config.yaml
n_layer: 11
d_mlp: 384
attn_scale: 0.177
init: "normal"
final_lr_fraction: 0.03
doc_mask: true
steps: 2851
Each number is 200 + 40 x the weight over its row's rms, rounded and kept within 0 to 999. Layers, rows and columns count from 0. The size before them is the row's rms in percent of the matrix's.

# layer 8 MLP up, 384x96, rms 0.159, rows 323-383, columns 48-95
109,200,187,198,165,221,269,238,188,141,244,228,188,176,161,173,146,269,179,190,215,132,213,198,195,119,191,198,271,226,217,245,126,254,184,92,168,194,180,148,185,167,208,222,167,234,134,172,165
100,250,220,155,205,215,279,136,235,132,259,213,242,206,175,156,215,144,180,205,195,201,252,275,159,235,155,227,118,156,206,179,254,230,149,250,240,171,187,213,113,238,163,171,278,143,209,192,198
090,131,175,253,227,198,245,222,144,169,231,262,125,193,198,223,186,193,129,165,275,190,199,189,268,265,166,187,135,112,249,269,174,251,239,236,168,236,138,218,202,160,150,230,242,225,229,234,158
108,217,201,201,230,250,194,252,185,152,220,62,179,280,161,197,185,221,203,172,203,151,167,107,190,258,188,203,234,221,199,154,204,192,165,141,160,239,192,183,175,195,204,260,199,239,196,141,194
092,158,196,223,154,282,182,209,282,200,227,250,166,185,221,271,257,214,153,219,239,213,178,256,182,217,106,229,191,207,246,214,200,198,187,229,277,160,108,223,235,221,230,165,250,252,254,202,199
101,213,205,133,239,196,157,90,205,190,260,172,158,233,231,172,229,170,220,189,257,136,206,205,206,90,279,234,140,181,264,245,236,202,176,239,213,157,203,177,178,168,209,239,198,242,164,180,197
101,191,217,172,236,220,176,225,254,166,186,211,279,145,239,195,169,254,159,200,204,176,265,232,179,235,175,264,163,243,198,184,153,174,213,175,192,147,202,265,93,169,172,172,217,256,213,191,238
099,239,215,212,196,174,181,166,153,209,215,233,163,105,234,167,203,211,183,207,239,191,154,194,230,199,128,224,195,266,179,118,141,213,149,190,216,158,179,220,212,154,183,249,155,82,158,202,192
097,202,216,183,223,170,274,180,137,235,199,147,269,236,298,268,199,230,237,160,231,183,138,189,163,274,151,244,197,206,160,183,267,210,225,176,275,159,182,259,174,183,263,165,205,231,239,244,177
114,297,207,234,197,94,206,198,189,133,128,168,231,151,221,202,261,146,226,88,233,230,198,144,181,234,197,173,165,185,216,152,137,159,172,226,208,161,201,186,177,180,223,221,191,228,257,147,141
100,227,152,184,168,240,276,209,227,155,130,179,199,200,194,218,163,170,156,258,188,195,212,236,268,208,223,231,210,249,210,217,154,198,132,229,201,201,195,231,164,171,184,268,109,227,191,185,255
093,264,189,205,201,181,213,227,145,171,124,213,243,172,240,268,150,233,198,190,237,190,188,187,156,209,185,167,214,223,230,249,244,186,259,220,228,176,246,106,217,225,141,235,167,190,240,107,205
100,183,212,153,234,207,216,247,205,82,217,179,220,180,223,265,189,217,185,159,249,215,172,236,190,267,236,105,112,255,219,164,207,180,221,242,185,215,217,243,166,255,144,230,226,163,198,175,167
091,140,173,207,211,230,207,236,190,130,257,238,165,196,245,239,194,230,246,224,179,209,154,241,182,137,208,225,154,187,207,229,196,271,218,232,192,277,77,213,164,226,221,142,220,144,146,215,227
099,235,208,175,219,148,259,203,217,214,100,140,183,206,210,217,283,153,256,161,197,258,218,205,191,200,190,166,194,173,243,96,179,206,205,238,147,213,144,186,223,186,319,180,195,201,169,245,234
098,129,163,209,297,142,225,174,238,168,241,209,150,143,185,200,194,222,281,245,211,278,162,197,244,212,246,224,191,207,141,201,315,247,213,161,187,212,166,213,142,253,183,253,210,240,236,155,192
120,156,197,239,144,142,233,181,190,219,215,219,211,252,210,249,179,195,219,274,234,211,222,135,193,191,194,172,109,183,188,174,224,173,208,221,183,259,115,239,248,233,176,227,227,146,188,246,105
102,231,213,149,253,201,210,201,213,230,173,216,213,204,182,155,233,168,227,180,314,157,165,249,214,188,221,127,227,249,223,219,168,216,193,186,144,206,173,241,186,235,210,224,172,245,160,149,182
097,139,181,159,154,187,227,204,148,230,231,283,194,271,146,132,207,211,207,232,208,225,224,153,188,203,216,178,207,122,196,212,170,265,200,245,224,188,141,197,171,170,195,182,186,220,210,257,228
108,208,181,139,220,201,195,192,230,194,157,256,199,193,177,277,212,222,151,267,244,206,175,149,184,180,181,261,165,227,203,171,178,259,279,182,143,206,241,169,174,304,239,155,179,284,239,177,214
091,186,197,229,172,152,199,140,167,145,231,161,192,173,236,216,225,190,204,242,173,269,193,178,214,166,184,209,202,179,210,167,211,175,157,191,183,201,165,209,172,266,217,225,187,233,177,130,139
096,248,140,202,249,178,206,238,163,189,231,205,208,214,212,176,197,157,131,206,208,200,165,220,207,218,176,226,225,206,156,285,213,216,204,196,216,251,226,199,201,113,127,183,244,182,220,198,98
081,201,165,207,177,193,280,238,168,189,251,228,151,221,174,194,248,217,186,237,201,201,154,189,146,112,186,266,162,237,208,216,110,248,200,154,222,191,188,198,194,141,265,234,206,125,203,247,231
104,181,251,193,217,265,269,169,115,206,167,162,165,200,210,191,178,203,191,223,193,212,179,125,190,163,181,172,273,158,246,195,199,291,234,181,202,185,206,215,248,217,205,322,209,233,170,182,195
112,157,232,203,207,176,216,196,218,220,137,166,190,152,254,199,240,209,291,183,176,175,173,204,170,196,224,196,117,179,158,220,182,149,240,264,228,211,232,177,266,250,158,282,184,255,199,204,156
104,125,173,226,200,229,221,121,201,190,163,150,262,192,159,233,244,216,257,188,269,193,198,247,186,180,161,204,231,252,216,235,140,201,151,204,220,166,203,219,156,220,236,187,213,181,249,186,233
113,175,250,228,262,199,163,256,200,160,149,248,175,222,138,142,300,200,176,248,201,217,174,218,183,199,172,184,212,176,145,259,237,208,186,188,248,286,172,248,244,210,249,173,241,229,295,239,120
095,211,189,219,243,204,142,216,191,220,237,195,221,237,238,204,221,196,152,131,218,207,157,213,225,197,233,123,194,212,192,142,118,229,179,172,186,270,179,184,226,217,174,154,102,212,167,194,220
101,203,168,223,189,193,180,54,220,203,159,194,213,216,196,214,210,195,234,235,245,208,247,217,169,206,265,198,159,161,254,228,137,190,202,178,175,238,108,262,282,167,240,145,181,207,185,117,183
096,164,118,248,245,174,199,257,106,201,151,179,186,180,198,193,154,227,242,163,112,170,239,142,230,156,179,192,195,155,139,209,223,209,180,172,188,325,155,207,234,185,173,259,205,233,177,218,187
106,200,163,197,204,220,241,115,266,168,168,202,165,169,308,232,157,197,177,209,165,118,196,135,199,103,180,186,177,223,245,226,200,232,215,140,241,184,253,130,113,208,251,229,255,202,236,164,270
106,164,186,212,183,240,180,188,198,176,115,193,198,228,171,259,168,206,246,124,177,156,155,181,148,215,271,213,223,206,160,259,148,235,146,218,146,227,178,136,203,204,202,266,182,251,221,287,184
089,235,150,190,212,243,214,170,185,203,187,237,173,230,161,103,204,219,218,209,243,187,145,221,190,209,220,279,229,145,101,228,252,247,145,197,209,228,142,258,115,204,252,189,202,197,177,207,194
101,199,290,125,211,219,204,188,162,216,209,132,253,173,235,259,219,268,235,179,157,244,220,198,211,179,182,231,240,147,266,215,99,165,208,126,221,213,168,178,178,172,161,171,268,213,143,175,197
090,137,172,262,240,224,271,220,197,133,135,237,190,218,224,197,188,250,212,157,214,251,238,251,219,170,139,261,220,255,136,200,168,124,181,179,176,218,192,185,192,180,207,210,184,180,254,297,246
112,204,237,197,221,128,186,254,185,239,158,240,264,204,256,235,231,252,186,169,183,130,235,125,204,195,211,147,171,210,253,241,132,219,211,239,203,285,106,137,232,182,186,194,189,212,204,153,166
103,178,160,253,162,232,227,158,262,155,153,279,179,179,228,238,145,223,196,238,234,95,260,232,234,213,184,201,176,151,180,116,161,198,218,153,137,206,191,198,226,166,235,173,157,307,207,239,178
100,202,169,202,140,213,250,244,131,184,181,192,179,245,223,255,173,176,324,193,241,169,258,199,166,209,207,197,98,124,177,286,206,220,235,221,239,229,210,185,187,174,226,107,258,223,194,230,221
098,200,173,199,178,283,211,203,155,154,269,171,250,215,190,201,175,209,202,227,264,229,234,97,246,201,226,171,206,244,239,220,175,232,143,168,263,176,222,161,157,191,211,183,174,159,212,175,139
093,173,232,227,250,228,230,227,223,169,225,208,208,241,200,140,156,200,185,144,177,198,167,176,175,157,250,241,196,215,227,221,169,199,129,271,211,183,203,166,118,138,194,263,247,251,176,146,181
093,213,197,170,228,291,241,196,182,209,153,214,139,205,220,168,189,178,185,154,193,205,185,167,228,155,166,153,161,179,259,253,214,197,206,157,241,241,153,167,222,146,196,195,232,150,280,131,224
094,207,244,213,188,246,189,196,186,191,230,257,212,171,154,238,215,190,257,225,206,254,285,204,192,216,259,233,259,170,216,166,296,225,157,166,178,173,242,121,182,197,234,180,266,216,201,167,202
114,147,217,245,216,198,206,208,234,242,140,224,215,259,168,167,102,192,124,210,160,238,195,137,148,205,204,131,169,137,242,114,240,199,264,166,158,279,164,134,188,186,171,221,217,233,216,244,161
109,270,240,208,175,173,168,221,174,169,190,232,254,156,215,186,216,190,329,175,262,161,148,203,235,248,181,182,235,151,226,198,167,194,242,212,162,128,186,203,185,148,243,238,205,212,199,224,174
111,265,255,182,185,180,180,253,121,135,251,157,165,159,199,213,160,196,196,164,274,236,172,241,263,218,191,192,103,204,270,237,234,248,198,181,209,194,279,251,138,224,186,265,197,209,239,179,135
091,171,187,216,174,135,165,166,228,196,170,241,202,192,137,224,174,171,194,139,236,229,180,258,150,174,284,141,161,183,188,211,227,225,197,271,166,179,168,153,191,277,176,248,226,266,183,187,198
102,189,229,247,218,234,202,216,209,163,94,275,164,208,259,236,236,145,214,190,242,254,165,246,230,232,247,248,185,139,123,216,240,141,243,170,198,253,157,185,186,191,222,198,216,149,223,230,141
099,207,182,157,207,144,209,250,188,243,245,217,150,206,197,233,169,200,166,232,105,250,247,161,254,156,171,208,154,181,214,158,237,221,182,98,151,229,154,198,178,152,255,161,266,310,233,189,136
096,232,197,225,223,132,139,165,222,186,161,185,174,179,123,156,199,205,269,175,249,188,210,249,216,197,202,240,208,226,193,217,120,180,218,171,193,159,118,191,190,177,170,270,228,228,191,207,177
095,312,121,178,190,223,211,140,218,162,147,88,215,259,220,199,213,264,220,178,205,213,233,137,184,178,227,226,228,204,214,270,197,248,190,270,202,233,196,211,212,195,241,191,231,286,191,132,206
110,156,194,170,201,193,198,206,173,187,300,181,307,189,154,181,201,213,271,177,244,205,187,248,198,163,176,171,159,255,264,222,169,206,182,274,239,199,139,208,208,229,154,121,227,233,188,192,191
099,193,226,101,156,203,193,159,189,188,185,189,194,177,221,217,249,168,233,201,298,197,232,207,150,145,236,263,230,230,206,199,145,172,179,217,214,127,148,263,181,245,217,157,181,181,221,284,154
099,205,179,157,154,234,121,194,206,153,164,198,184,188,170,259,242,187,179,224,169,233,212,246,200,178,221,184,188,183,189,205,156,210,219,200,228,196,138,161,164,133,166,256,224,173,199,247,250
104,191,165,109,210,215,230,174,251,232,199,163,273,189,168,233,250,126,227,190,238,252,233,229,221,186,224,225,246,187,225,218,221,161,206,259,157,221,87,209,228,238,179,202,233,178,220,210,207
110,186,220,228,222,153,213,178,212,204,203,185,264,183,156,176,212,173,156,191,255,217,236,186,240,239,205,184,225,225,205,193,180,150,228,222,211,165,165,269,249,142,213,103,247,234,247,187,140
111,196,183,183,217,212,173,147,172,256,182,212,156,235,250,154,181,186,210,242,203,234,229,185,135,215,197,188,172,201,210,172,263,216,165,229,283,208,189,166,194,178,171,205,248,230,266,141,98
105,147,212,188,191,186,231,207,181,173,279,321,101,197,230,232,246,245,186,223,258,231,226,253,174,147,213,234,128,233,221,175,155,227,205,236,219,251,220,235,163,206,241,205,223,163,228,151,236
112,125,152,176,172,195,177,227,186,151,168,183,229,152,238,274,203,227,180,213,276,166,165,235,188,213,183,191,219,259,207,134,209,177,243,162,166,190,182,184,175,98,152,204,174,253,135,240,180
096,178,269,247,244,217,148,257,224,183,167,236,177,248,279,177,146,168,201,171,209,304,208,170,266,195,153,224,138,152,215,135,200,206,250,189,168,224,223,214,179,243,186,237,195,223,273,124,271
100,241,230,171,218,262,201,162,220,167,201,283,137,165,217,204,164,214,162,233,196,222,216,210,165,206,131,278,220,155,198,148,252,243,230,128,188,238,220,154,145,211,269,189,228,197,199,235,204
101,238,128,202,226,215,161,225,232,221,172,197,146,187,221,207,215,163,125,199,153,169,226,161,196,257,193,207,265,177,180,287,183,188,205,211,289,175,203,240,168,209,191,223,273,170,175,214,185
# layer 8 MLP down (transposed), 384x96, rms 0.168, rows 323-383, columns 48-95
104,295,261,202,210,220,209,215,274,189,244,192,137,230,224,200,194,131,258,185,193,186,219,201,176,200,188,189,191,172,243,200,329,152,136,209,222,212,184,187,208,269,182,201,193,167,168,232,267
084,232,327,140,228,160,131,226,232,210,221,194,258,182,267,192,212,215,166,230,226,187,149,239,235,195,244,195,241,229,264,226,115,168,214,177,120,163,228,212,213,223,187,219,170,254,204,220,208
086,207,172,207,181,261,193,161,206,128,127,135,277,208,208,191,195,194,199,211,130,182,121,175,165,158,181,238,235,297,172,151,228,252,220,235,206,173,298,247,227,208,217,194,132,214,141,223,204
109,182,191,200,229,113,184,163,191,198,179,238,187,170,237,241,182,133,144,260,239,238,187,175,227,217,315,184,207,230,210,195,264,245,183,239,265,132,246,175,248,165,158,146,245,190,220,194,183
094,245,187,180,192,161,288,199,148,269,210,165,183,162,198,208,240,163,184,225,233,219,211,134,248,243,304,218,194,227,145,167,210,223,186,146,145,235,167,258,190,185,184,136,193,155,225,172,222
113,199,220,239,191,184,275,202,166,222,145,203,267,126,166,197,229,190,216,272,189,220,160,202,237,215,143,241,221,170,224,221,173,114,239,244,156,188,242,207,147,195,203,233,183,216,226,247,114
095,236,194,207,204,214,246,225,168,204,189,148,197,119,243,213,178,175,201,167,164,219,222,141,300,159,250,200,248,152,208,229,210,194,190,173,215,250,171,207,225,255,153,186,202,222,225,156,275
081,168,216,238,192,255,170,196,192,288,145,168,251,241,221,200,180,218,245,210,182,164,216,234,175,187,128,196,188,111,269,196,202,209,185,180,190,272,247,199,134,244,198,217,204,206,264,170,224
102,220,247,156,227,241,208,231,173,171,186,171,197,178,157,174,166,220,165,181,181,125,236,160,231,274,130,125,208,169,263,197,199,215,208,221,170,200,173,146,199,150,209,136,232,176,201,176,103
130,248,235,243,241,201,194,197,202,191,125,152,194,189,200,187,216,183,225,192,159,210,240,222,222,251,166,202,225,156,181,262,199,223,192,291,205,178,280,220,197,205,241,213,229,264,214,178,150
083,221,171,169,120,216,204,213,144,173,215,254,190,163,235,159,218,160,177,192,181,137,161,183,252,209,167,242,211,166,243,120,295,157,245,167,211,220,177,199,170,194,213,215,155,215,201,168,189
100,199,121,155,127,209,240,290,145,134,226,206,266,157,130,195,210,227,236,191,172,205,240,286,264,171,214,195,146,257,213,177,232,211,214,207,209,243,184,252,146,150,217,183,209,187,256,185,203
104,227,261,125,165,197,245,192,265,194,225,321,218,214,146,236,146,232,236,310,202,224,176,241,175,151,191,161,185,224,238,227,207,252,238,270,170,203,198,240,136,195,178,254,184,187,188,209,118
096,206,184,242,200,266,264,187,189,193,178,161,232,275,196,221,191,239,179,200,194,180,254,195,170,197,215,195,273,222,168,190,178,136,173,182,171,184,236,181,195,202,164,240,175,195,276,212,110
090,185,287,190,216,163,129,216,188,112,269,233,184,193,133,203,144,229,151,173,212,161,200,181,203,192,243,190,183,243,206,217,236,107,260,200,204,212,180,125,199,166,153,176,174,182,235,219,224
097,216,208,206,225,212,229,175,182,225,224,329,242,194,167,246,175,211,174,188,186,120,158,271,155,217,174,176,227,180,213,249,182,152,266,272,249,155,243,172,269,159,168,194,219,251,200,249,174
109,186,206,189,175,233,200,256,278,156,266,237,330,206,206,208,211,189,171,154,166,180,193,114,212,196,140,168,143,260,207,215,186,223,143,170,203,154,242,209,188,121,172,205,222,222,223,149,192
102,155,199,293,193,183,199,236,187,160,276,178,167,189,166,209,216,208,164,165,165,113,203,165,219,170,193,186,212,116,186,171,254,191,190,193,241,170,190,170,179,118,178,171,176,222,223,280,156
089,180,199,183,190,194,170,198,283,184,95,133,190,233,192,175,199,261,177,162,194,169,241,199,180,111,227,178,218,234,321,245,166,172,206,199,200,204,237,182,173,248,274,167,232,209,176,185,223
093,176,191,158,188,176,219,220,201,265,207,214,193,200,219,187,185,264,174,201,78,224,266,200,208,210,155,165,213,167,192,234,235,202,309,199,197,178,195,219,177,205,260,205,219,158,189,168,209
096,132,260,254,184,208,219,182,186,227,265,185,169,98,186,279,139,261,192,171,188,213,197,263,195,232,183,229,192,198,272,170,150,265,176,218,183,228,252,243,247,165,230,234,210,223,193,230,168
099,185,218,154,206,208,130,259,159,183,178,217,101,150,224,154,136,190,184,215,215,209,171,164,231,151,264,221,225,238,180,141,235,176,183,267,202,188,224,155,209,207,210,306,236,188,153,238,158
094,208,185,133,179,241,167,222,193,167,262,249,220,171,186,142,218,178,172,174,267,196,253,182,118,190,111,164,247,152,158,162,161,168,224,226,213,202,165,199,268,201,231,172,197,192,230,262,245
099,176,229,226,182,137,172,230,214,252,194,240,203,158,158,215,166,183,249,256,210,153,177,218,224,209,191,220,209,211,152,206,128,209,202,161,245,126,123,144,152,163,263,194,147,211,210,221,200
111,224,204,240,225,166,152,126,177,129,219,144,158,165,202,210,291,255,211,249,220,168,206,198,193,258,186,238,257,199,219,232,219,201,223,218,165,195,201,241,163,220,258,133,285,245,199,167,209
113,167,231,175,160,209,159,223,202,225,171,225,249,96,148,152,154,197,179,225,213,211,133,207,207,207,243,216,136,299,173,196,162,219,189,272,220,204,240,195,206,205,141,148,230,171,240,173,129
104,116,208,146,151,221,217,244,168,160,133,197,162,172,151,120,196,245,172,303,169,200,206,174,172,214,177,206,222,215,167,271,218,281,247,203,289,246,222,203,221,197,267,236,182,169,191,264,154
098,237,128,146,203,227,275,174,180,257,241,221,190,194,222,231,218,277,222,257,190,248,254,156,283,244,208,267,176,175,161,190,272,141,181,256,197,186,229,191,199,193,261,240,274,197,192,219,198
134,172,207,214,223,226,150,199,241,155,315,161,210,226,168,177,184,204,273,210,223,158,159,213,258,232,193,143,203,167,159,153,156,173,211,253,219,256,204,227,260,225,228,123,174,203,131,154,164
084,143,153,161,255,180,205,165,203,288,239,238,210,200,196,223,151,123,229,246,201,190,119,229,181,158,188,180,237,181,219,117,180,250,219,244,219,119,195,282,169,198,241,197,151,199,187,185,206
104,223,191,123,124,194,224,180,215,230,202,283,251,160,200,172,222,223,250,251,238,234,208,205,162,229,211,227,198,168,244,228,173,158,185,200,176,217,206,205,250,192,221,225,210,189,253,197,193
095,192,234,249,237,226,204,164,208,291,204,178,163,248,238,200,214,196,201,264,172,227,227,251,270,192,208,175,255,234,226,193,225,187,188,257,242,144,207,194,246,226,86,198,136,188,160,200,230
099,170,246,204,190,178,211,192,197,229,184,208,152,197,171,239,135,200,190,226,225,154,263,244,217,189,195,167,159,219,166,192,176,213,154,252,185,226,237,267,249,185,173,169,201,198,150,193,191
112,176,125,121,207,221,237,213,167,169,216,162,126,113,157,148,181,179,251,252,192,153,236,222,130,174,218,220,238,165,211,167,283,261,212,202,203,249,223,266,298,195,213,247,240,194,152,257,201
094,202,243,167,185,199,209,187,178,154,156,210,176,158,134,105,211,182,181,215,241,194,199,197,174,192,189,221,199,235,226,205,243,257,232,181,274,197,318,269,152,121,161,158,196,219,163,184,142
110,203,210,187,187,210,188,136,310,223,220,168,184,158,251,205,191,193,136,113,182,188,185,77,128,212,176,164,161,231,197,163,215,234,176,208,236,214,158,210,147,201,230,205,209,196,162,194,206
102,171,250,256,209,228,117,237,193,212,176,175,193,204,197,181,252,195,206,188,269,177,180,249,273,179,215,200,178,244,197,231,228,187,157,207,127,210,253,257,225,201,213,264,192,182,185,238,147
100,159,185,205,218,183,195,144,205,189,211,204,191,226,205,252,250,225,210,213,169,169,208,221,184,130,256,253,269,137,223,159,193,175,161,185,265,180,299,240,227,192,213,238,274,214,247,200,256
104,201,141,222,178,146,173,159,174,125,225,161,242,189,250,207,198,137,235,177,107,130,197,195,195,319,211,142,158,268,234,227,192,178,148,202,184,132,241,234,206,211,181,214,212,159,209,148,214
096,250,232,264,164,251,179,246,226,228,223,202,241,171,265,269,204,232,173,189,224,166,211,225,174,211,201,118,217,246,136,208,202,247,234,205,138,220,185,183,269,172,191,185,194,188,250,229,180
106,169,203,232,192,208,203,179,198,200,187,199,190,172,270,220,147,196,148,181,141,147,194,257,163,168,212,194,216,175,204,230,155,169,211,187,210,133,230,219,218,261,187,266,201,285,245,212,217
090,206,193,167,148,223,194,185,190,236,181,228,220,204,258,226,218,201,188,140,168,251,171,239,162,286,140,210,195,206,223,169,223,206,227,177,258,263,273,280,236,224,158,278,245,216,99,215,216
104,178,202,228,159,146,271,234,164,172,171,154,143,158,236,199,222,195,268,147,177,203,205,138,197,160,208,181,157,235,261,198,172,163,147,187,274,179,156,169,217,228,233,253,207,164,183,252,195
115,170,205,109,213,193,156,198,185,192,301,187,221,228,216,196,224,180,192,195,176,151,298,200,184,146,234,196,117,214,149,202,152,120,248,237,190,148,259,175,176,180,221,165,163,214,208,238,191
118,256,180,144,202,191,209,139,223,267,241,219,193,247,191,205,196,189,208,239,151,192,115,181,244,269,241,167,169,151,189,172,227,176,143,246,203,223,151,190,292,205,247,162,135,219,96,151,160
091,326,155,184,197,286,213,207,192,224,208,181,266,182,220,155,181,158,245,233,210,112,214,188,181,169,130,157,167,222,200,211,239,205,224,278,234,187,160,213,149,120,147,238,193,204,148,164,217
097,215,173,220,156,181,251,207,219,155,251,236,254,148,172,196,174,184,202,212,202,241,229,169,122,248,174,278,241,184,234,202,220,204,137,129,132,194,243,201,196,172,208,172,230,229,206,186,229
104,111,211,216,178,84,113,231,224,182,233,212,232,182,223,186,237,193,142,180,228,201,287,284,212,217,224,255,239,191,158,234,187,247,223,165,222,185,256,211,195,250,201,185,139,165,208,162,187
114,209,220,181,205,220,180,161,287,99,190,179,150,139,200,157,232,167,185,165,212,227,224,201,234,270,222,186,233,169,213,185,190,134,247,212,141,205,190,240,250,249,176,252,141,170,217,181,144
092,213,191,230,227,186,244,264,203,281,258,177,215,276,146,180,244,230,189,137,224,220,189,236,216,156,210,216,122,211,225,135,167,214,133,198,218,204,198,166,167,183,233,173,185,177,268,195,147
097,217,168,165,208,213,281,209,202,101,146,183,181,119,196,186,232,235,184,157,178,124,163,182,250,225,215,176,311,195,194,210,191,201,192,193,202,227,206,216,114,193,216,248,186,181,230,214,130
095,246,218,232,148,162,221,215,179,119,162,193,161,182,213,167,208,179,207,231,156,227,198,172,166,245,170,123,167,209,197,216,212,288,259,240,202,194,182,227,203,228,208,275,257,202,150,137,205
085,158,165,211,187,199,288,194,126,213,169,178,204,220,262,166,131,165,264,136,206,182,224,216,167,262,140,176,208,193,205,225,262,170,196,150,189,183,208,212,167,251,217,237,143,180,241,190,343
103,205,147,208,139,165,226,170,181,186,188,238,190,156,207,219,243,259,236,235,195,170,177,206,166,184,201,219,132,247,84,230,163,138,181,167,222,197,242,183,264,128,256,105,220,187,186,219,217
107,205,214,225,122,107,216,201,224,134,211,201,163,118,177,290,252,220,240,178,117,137,237,162,209,185,197,181,169,160,211,154,212,207,209,237,169,278,241,211,255,193,183,237,238,140,200,198,218
103,238,216,282,197,215,283,266,232,210,221,153,190,205,203,218,254,200,244,197,190,234,250,226,208,190,158,234,198,239,185,240,154,144,184,215,202,154,181,217,211,228,153,255,209,224,248,277,246
113,197,241,228,186,175,260,225,237,169,227,153,225,190,231,201,179,226,141,176,176,237,214,139,217,205,207,189,223,201,213,196,198,187,302,219,262,197,247,267,261,209,214,180,131,209,77,153,198
100,172,230,190,210,184,206,238,216,226,225,127,188,208,206,229,222,170,260,154,240,223,229,231,216,153,209,210,170,127,166,194,185,148,106,239,254,285,168,227,205,228,227,90,218,130,254,277,242
092,150,178,183,194,173,253,199,155,149,155,159,206,232,193,179,215,213,220,227,136,152,227,165,176,225,272,180,200,213,119,214,186,268,156,191,197,198,236,238,261,148,157,216,256,216,206,228,182
094,173,213,273,193,142,191,222,168,204,98,215,222,187,123,143,211,268,200,146,204,203,181,164,192,245,244,222,209,197,248,199,124,205,171,192,224,195,183,275,196,257,204,187,186,151,197,240,245
081,226,300,192,240,202,161,259,124,226,154,242,240,222,188,228,202,174,206,181,158,235,174,237,138,225,258,232,184,254,200,170,228,206,187,255,168,199,163,121,222,156,218,209,193,253,178,152,240